config.yaml
num_hidden_layers: 12
hidden_size: 448
num_attention_heads: 4
num_key_value_heads: 2
head_dim: 64
intermediate_size: 1792
vocab_size: 15678
hidden_act: "squared_relu"
norm: "layernorm"
norm_place: "pre"
norm_eps: 1e-05
positions: "rope"
rope_theta: 4770.0
rope_fraction: 1.0
qk_norm: false
attn_scale: 0.125
bias: "none"
tie_word_embeddings: false
parallel_block: false
init: "orth"
init_std_qkv: 0.0243
init_std_o: 0.0322
init_std_up: 0.0243
init_std_down: 0.0
optimizer: "muon"
learning_rate: 0.00577
lr_mult_qkv: 0.7
lr_mult_o: 1.5
lr_mult_down: 3.0
beta1: 0.9
lr_head: 0.00458
max_grad_norm: 0.5
warmup_steps: 200
schedule: "wsd"
decay_fraction: 0.464
decay_shape: "linear"
final_lr_fraction: 0.05
batch_tokens: 32768
max_seq_len: 1024
doc_mask: true
z_loss: 1e-05
train_tokens: 400700000
max_steps: 12229
dataset: "wikipedia_en"
Each number is 50 + 12 x the weight over its row's rms, rounded and kept within 0 to 99. Layers, rows and columns count from 0. The size before them is the row's rms in percent of the matrix's.

# up: layer 7 MLP up, 1792x448, rms 0.0849, rows 841-868, columns 112-167
# down: layer 7 MLP down (transposed), 1792x448, rms 0.129, rows 841-868, columns 112-167
up841 088:44 58 56 65 53 38 29 72 44 45 56 58 64 68 47 30 68 48 65 54 57 40 50 39 63 46 79 47 52 29 53 60 47 49 58 45 72 60 47 16 57 30 50 44 56 37 35 47 34 51 40 66 69 46 62 46
down841 085:53 49 45 52 26 43 41 65 47 35 46 47 55 46 39 51 54 57 56 44 40 39 58 50 49 69 53 56 44 64 70 50 57 58 49 83 38 60 51 72 47 74 54 76 49 52 50 62 58 75 41 27 42 59 50 26
up842 109:32 55 44 86 73 59 67 55 43 39 53 48 66 60 44 59 43 48 24 49 49 56 41 26 61 49 52 55 50 43 53 34 55 31 63 74 39 59 50 55 57 35 44 48 52 38 49 49 36 59 41 68 53 33 50 38
down842 107:60 30 47 30 43 41 40 53 42 67 41 37 50 39 44 17 59 47 41 59 56 61 48 60 44 23 43 43 43 36 61 58 42 57 34 54 53 61 76 59 45 81 53 48 54 46 45 40 57 39 64 48 63 48 55 49
up843 112:38 33 60 53 63 56 71 74 45 36 58 32 55 36 56 73 62 55 56 42 39 44 61 48 59 50 55 53 51 73 53 49 64 45 56 56 37 36 52 35 65 75 41 41 36 62 62 52 52 48 68 58 53 54 53 57
down843 122:44 40 50 41 44 44 45 47 55 54 53 34 42 49 46 55 46 58 37 62 43 52 68 44 33 45 50 36 40 52 50 40 51 46 38 40 28 58 36 33 49 57 45 64 45 46 53 17 56 47 47 53 37 60 25 52
up844 141:45 44 63 42 45 49 41 42 33 55 37 45 41 58 52 45 50 50 84 39 19 36 44 43 71 59 41 40 19 42 42 45 47 53 50 49 63 67 58 63 48 56 24 69 52 68 47 36 61 61 60 56 46 57 48 47
down844 131:39 31 19 64 48 59 47 31 55 53 71 43 50 62 46 71 51 57 55 08 81 67 47 71 40 53 61 56 49 42 40 55 34 59 75 36 68 62 24 51 68 75 52 52 53 45 44 49 51 64 58 28 47 47 42 61
up845 081:80 37 57 53 44 66 57 50 43 67 36 38 47 39 60 66 40 52 26 62 61 62 56 63 61 53 34 51 43 28 53 30 62 60 56 45 48 44 41 61 52 54 47 49 41 26 56 68 37 58 39 42 53 49 57 42
down845 084:62 57 64 55 69 24 40 64 51 53 57 50 56 51 37 45 59 27 43 67 48 44 76 55 64 44 52 58 42 57 26 48 57 46 41 65 53 52 42 54 49 62 48 49 50 47 53 54 63 44 21 43 58 50 38 43
up846 102:38 52 53 41 55 63 39 63 60 70 34 43 58 53 56 44 60 49 53 80 67 48 48 82 54 52 73 52 73 51 40 40 60 47 57 52 44 33 55 52 50 52 42 41 63 78 33 49 26 62 67 41 34 50 67 50
down846 105:61 55 50 40 44 43 57 43 65 59 47 33 56 35 45 39 42 47 60 32 53 49 47 41 27 54 39 48 35 56 27 52 43 68 49 78 53 61 41 38 57 63 51 62 45 70 78 54 55 57 55 29 51 50 38 45
up847 108:59 52 42 67 57 48 48 43 44 54 54 41 54 51 67 66 46 58 36 39 56 51 37 61 55 72 28 53 33 57 61 67 57 42 44 23 59 57 43 58 39 47 60 54 48 47 62 76 52 39 40 36 77 58 57 64
down847 102:66 73 73 62 43 64 45 36 47 57 63 53 60 34 62 65 60 56 34 35 44 32 44 33 51 75 41 51 46 41 61 63 43 71 40 41 36 36 66 50 61 38 48 41 57 54 37 67 28 67 56 21 48 54 64 48
up848 119:70 48 56 37 30 61 44 57 49 43 63 40 60 43 36 63 55 73 59 36 43 44 49 46 58 57 62 45 40 38 48 53 56 37 60 62 58 51 33 32 66 72 58 46 60 78 65 50 66 51 49 66 55 40 49 62
down848 121:63 61 51 35 71 69 63 60 75 55 43 54 57 42 76 36 35 66 58 44 54 43 45 51 31 46 58 56 50 69 25 71 32 43 53 55 73 71 41 55 57 58 43 41 51 35 76 58 58 62 39 50 67 51 38 50
up849 103:61 47 56 59 54 60 44 59 52 51 33 24 56 51 50 52 59 45 64 44 45 40 55 43 36 46 56 53 45 75 57 60 71 59 66 55 37 59 34 58 66 62 49 33 44 40 39 44 57 52 64 50 49 53 59 63
down849 105:42 38 47 48 87 60 29 58 55 39 53 41 78 52 50 45 28 49 51 36 61 34 49 52 63 43 65 54 36 56 59 38 57 52 53 34 53 62 23 62 56 58 27 66 51 51 46 45 63 47 51 66 31 82 57 46
up850 070:64 51 52 51 40 20 55 56 48 55 54 65 85 66 70 53 41 43 56 44 37 41 52 16 48 60 59 26 45 58 51 52 51 38 58 41 62 42 36 46 45 58 41 58 42 70 40 48 41 53 71 57 43 49 37 45
down850 064:45 51 60 53 50 61 46 58 23 47 54 35 39 71 51 56 70 25 34 53 74 38 43 50 33 65 44 46 66 54 41 33 52 59 55 58 47 45 55 46 44 23 47 60 36 37 57 38 43 49 34 39 50 51 53 62
up851 079:66 44 53 45 23 56 67 34 44 47 61 54 59 36 56 58 52 62 46 59 61 40 48 51 54 52 47 42 44 47 46 46 67 60 63 42 60 71 47 31 74 66 37 26 71 52 43 47 41 41 46 43 59 37 55 65
down851 080:58 43 53 37 36 42 49 42 47 76 64 53 53 29 50 57 56 24 58 58 29 54 63 70 37 49 53 55 34 45 52 41 62 30 47 24 52 44 57 55 30 52 58 68 58 55 47 43 60 40 52 52 55 48 39 55
up852 101:36 77 37 40 44 62 48 40 52 69 41 47 26 56 57 73 47 67 55 77 42 32 56 50 61 62 59 54 42 47 50 46 38 50 65 49 52 46 32 77 50 62 59 52 52 48 45 56 76 37 50 67 55 45 58 55
down852 103:51 39 30 58 57 55 55 52 65 54 57 77 47 46 45 43 49 66 46 45 44 66 37 60 47 45 37 69 61 58 51 24 48 34 48 59 52 33 35 34 59 35 71 74 36 63 41 63 55 48 60 42 47 49 47 76
up853 103:55 19 63 49 64 31 46 37 38 47 63 45 47 39 55 54 27 48 32 52 55 53 50 31 33 59 53 37 59 50 65 44 58 53 34 45 31 56 44 36 40 66 79 56 47 47 64 50 74 62 50 37 57 53 56 37
down853 102:44 50 31 56 41 52 70 21 45 38 48 50 47 55 63 57 53 33 62 49 44 37 50 42 42 55 38 42 63 61 77 49 60 63 53 60 51 59 70 31 56 65 36 29 39 54 41 47 51 56 51 46 62 45 63 42
up854 100:66 57 57 47 47 68 60 40 39 41 50 55 49 74 48 44 45 56 46 58 47 42 34 42 52 47 25 42 48 22 56 57 73 36 48 27 55 44 32 35 70 36 38 49 43 27 38 41 38 50 58 27 47 52 67 43
down854 107:50 31 54 45 33 57 54 42 70 48 27 55 65 57 39 79 46 40 58 52 54 70 43 37 30 50 55 67 62 65 28 25 32 42 34 54 53 42 48 48 55 60 67 60 59 63 70 51 56 77 45 32 33 61 49 33
up855 091:55 42 43 68 51 50 39 53 52 47 66 45 52 50 52 44 71 66 55 53 50 48 62 46 70 65 52 51 58 37 43 65 72 60 56 43 37 55 64 59 47 39 54 44 34 47 60 51 40 66 56 54 41 59 58 38
down855 093:50 43 58 56 62 30 38 60 43 51 37 48 30 44 36 40 33 51 57 44 54 44 61 45 54 55 48 61 39 73 30 20 47 34 64 47 37 59 55 45 56 43 66 41 68 32 34 42 37 63 53 37 43 61 41 60
up856 116:60 43 54 38 41 49 58 52 42 37 44 60 53 42 62 41 50 46 39 49 39 53 68 31 47 55 58 40 55 51 58 55 31 54 35 58 67 44 29 65 74 49 59 60 53 37 53 62 48 31 45 67 35 61 47 56
down856 111:54 50 48 61 65 35 46 43 44 49 52 54 49 28 59 43 34 61 33 75 60 58 55 72 48 59 71 72 53 66 36 51 40 60 42 45 35 47 50 41 53 72 29 49 44 43 42 54 39 58 38 47 55 63 46 61
up857 110:36 62 68 68 34 46 52 52 28 61 74 54 57 49 44 38 59 59 36 41 73 48 45 63 40 58 52 33 45 53 38 29 43 34 58 49 55 59 55 40 49 28 58 49 58 47 51 69 64 40 49 48 44 54 69 59
down857 097:54 42 45 50 58 47 56 47 60 41 74 26 44 59 32 60 32 32 56 61 56 51 55 62 59 44 69 44 64 50 17 68 56 15 61 40 41 43 39 57 40 74 66 15 64 47 58 32 28 71 61 27 60 56 46 45
up858 107:34 30 47 36 27 60 48 41 56 37 60 33 49 46 53 83 61 61 34 42 39 62 44 59 54 47 60 45 40 43 55 30 58 42 38 60 65 66 42 64 54 44 49 38 42 56 45 58 40 57 53 49 57 60 60 49
down858 111:60 60 46 59 55 57 39 54 34 77 39 64 47 76 38 43 58 44 47 54 29 51 21 66 26 45 77 55 68 42 48 47 33 66 57 42 57 45 56 49 40 72 16 42 59 47 58 48 46 58 47 54 37 46 52 51
up859 096:43 41 57 39 55 40 50 56 53 55 43 58 74 56 36 46 55 62 40 48 60 50 49 64 28 62 51 33 80 41 66 58 46 39 47 64 49 58 54 70 49 54 41 68 45 54 42 49 44 64 56 53 47 69 41 60
down859 095:77 52 36 52 50 56 57 43 43 52 56 35 40 41 42 45 36 32 57 74 44 61 33 49 49 49 53 34 60 52 53 49 47 53 60 56 34 75 47 25 66 65 33 44 71 60 61 67 41 44 38 41 66 56 42 62
up860 083:45 63 65 56 55 59 48 54 59 53 54 36 39 27 44 44 55 53 67 47 52 60 44 45 55 62 49 36 60 60 63 37 57 49 53 20 49 63 63 63 43 30 52 52 36 34 41 41 69 52 56 52 61 58 69 33
down860 077:53 50 62 40 68 48 50 71 47 27 68 64 74 70 65 42 38 52 41 59 36 46 54 43 60 56 65 77 54 56 59 40 60 47 29 51 49 28 75 57 60 48 57 49 51 49 39 42 67 46 40 40 33 28 55 65
up861 105:52 72 63 33 52 56 24 26 64 50 55 53 49 72 52 53 41 44 33 52 40 58 45 56 64 45 51 56 63 62 49 36 50 58 58 60 51 48 47 46 50 42 59 61 48 37 64 51 44 49 54 59 49 56 55 55
down861 090:47 43 50 58 78 44 40 39 22 51 48 65 65 39 51 42 54 52 55 42 45 39 47 46 37 63 32 55 37 58 45 75 57 36 35 45 54 42 55 57 46 62 47 59 28 51 46 49 34 47 62 56 43 36 56 27
up862 081:46 43 66 49 38 62 31 53 50 38 54 12 62 30 56 37 56 52 74 43 53 66 67 64 51 37 43 72 54 48 56 38 60 66 40 41 30 75 50 49 27 38 58 51 52 52 51 48 36 53 52 58 51 59 59 38
down862 077:38 61 64 40 54 54 33 61 50 65 54 60 50 67 28 50 49 59 51 66 54 35 62 50 40 31 65 45 68 46 31 53 70 44 41 51 72 40 51 36 52 30 38 54 53 37 53 56 58 78 34 60 68 39 58 56
up863 088:58 56 52 48 49 49 47 32 48 39 49 65 41 42 56 32 49 65 36 57 58 66 32 47 63 53 47 27 49 76 63 71 41 40 62 41 68 60 60 50 54 36 41 50 40 63 41 55 37 36 35 25 35 63 67 63
down863 092:54 54 52 44 46 54 43 53 52 45 40 47 53 66 48 43 38 73 56 55 70 44 53 32 85 45 68 12 52 59 50 45 38 48 57 59 55 51 66 46 65 37 49 35 51 18 63 52 36 37 57 52 56 42 73 48
up864 099:41 34 50 54 55 64 57 65 48 35 40 28 56 53 51 52 61 64 48 54 48 78 45 47 34 40 47 46 43 44 53 42 43 45 38 39 67 32 58 45 46 52 39 62 42 47 56 38 58 49 79 51 56 55 54 69
down864 100:59 54 53 45 55 35 56 47 51 39 73 45 29 30 50 51 37 49 73 51 44 50 53 77 45 41 66 66 47 39 46 59 63 47 52 63 37 58 64 68 42 54 15 59 56 46 67 56 65 68 73 49 68 34 50 78
up865 104:59 71 56 39 74 60 61 63 55 41 65 39 47 29 40 54 56 44 46 46 41 43 43 64 51 52 47 39 56 61 54 41 52 41 43 40 50 43 66 60 51 52 61 59 24 50 46 68 77 65 18 53 63 66 46 39
down865 101:60 47 53 70 51 72 37 42 41 64 16 61 58 30 51 53 49 56 46 40 51 51 53 41 37 58 26 62 38 71 39 53 40 51 60 59 65 54 50 36 48 37 45 51 43 25 67 31 43 45 58 61 62 45 58 51
up866 080:69 36 57 62 25 51 44 79 50 47 53 59 42 50 59 41 28 32 51 50 51 73 55 70 47 57 45 43 58 51 64 62 68 37 53 35 45 35 35 69 45 66 43 45 49 64 34 38 26 52 58 53 29 49 68 57
down866 076:52 40 52 46 48 58 68 49 45 86 52 20 46 51 43 48 58 50 53 49 51 31 52 53 40 81 37 48 67 42 46 53 29 59 64 66 58 56 36 58 67 58 50 65 36 28 53 63 52 58 83 28 61 52 68 56
up867 097:58 44 41 49 36 55 47 54 53 35 47 49 57 58 40 53 69 45 51 51 50 57 52 48 29 43 36 62 69 53 49 75 46 39 55 44 54 45 38 62 49 50 58 59 57 55 42 43 68 44 73 51 45 63 38 50
down867 097:36 40 51 63 45 48 45 49 48 48 69 48 47 56 47 44 48 32 50 41 40 32 64 47 53 67 51 73 38 50 46 32 63 67 61 37 56 43 55 44 73 48 54 27 54 59 59 33 48 54 29 70 52 48 53 53
up868 069:62 60 60 39 73 39 81 51 34 57 43 44 40 55 30 41 76 51 51 70 51 55 58 69 49 62 36 64 41 35 52 38 65 48 50 45 51 55 54 48 45 57 44 42 49 21 52 44 51 52 53 55 70 63 78 28
down868 068:58 22 62 54 50 52 61 48 36 39 57 47 69 47 52 56 47 29 31 49 50 36 94 54 40 50 55 53 55 48 49 63 30 58 59 42 43 40 79 12 46 54 39 39 73 58 41 49 64 58 42 46 72 57 55 38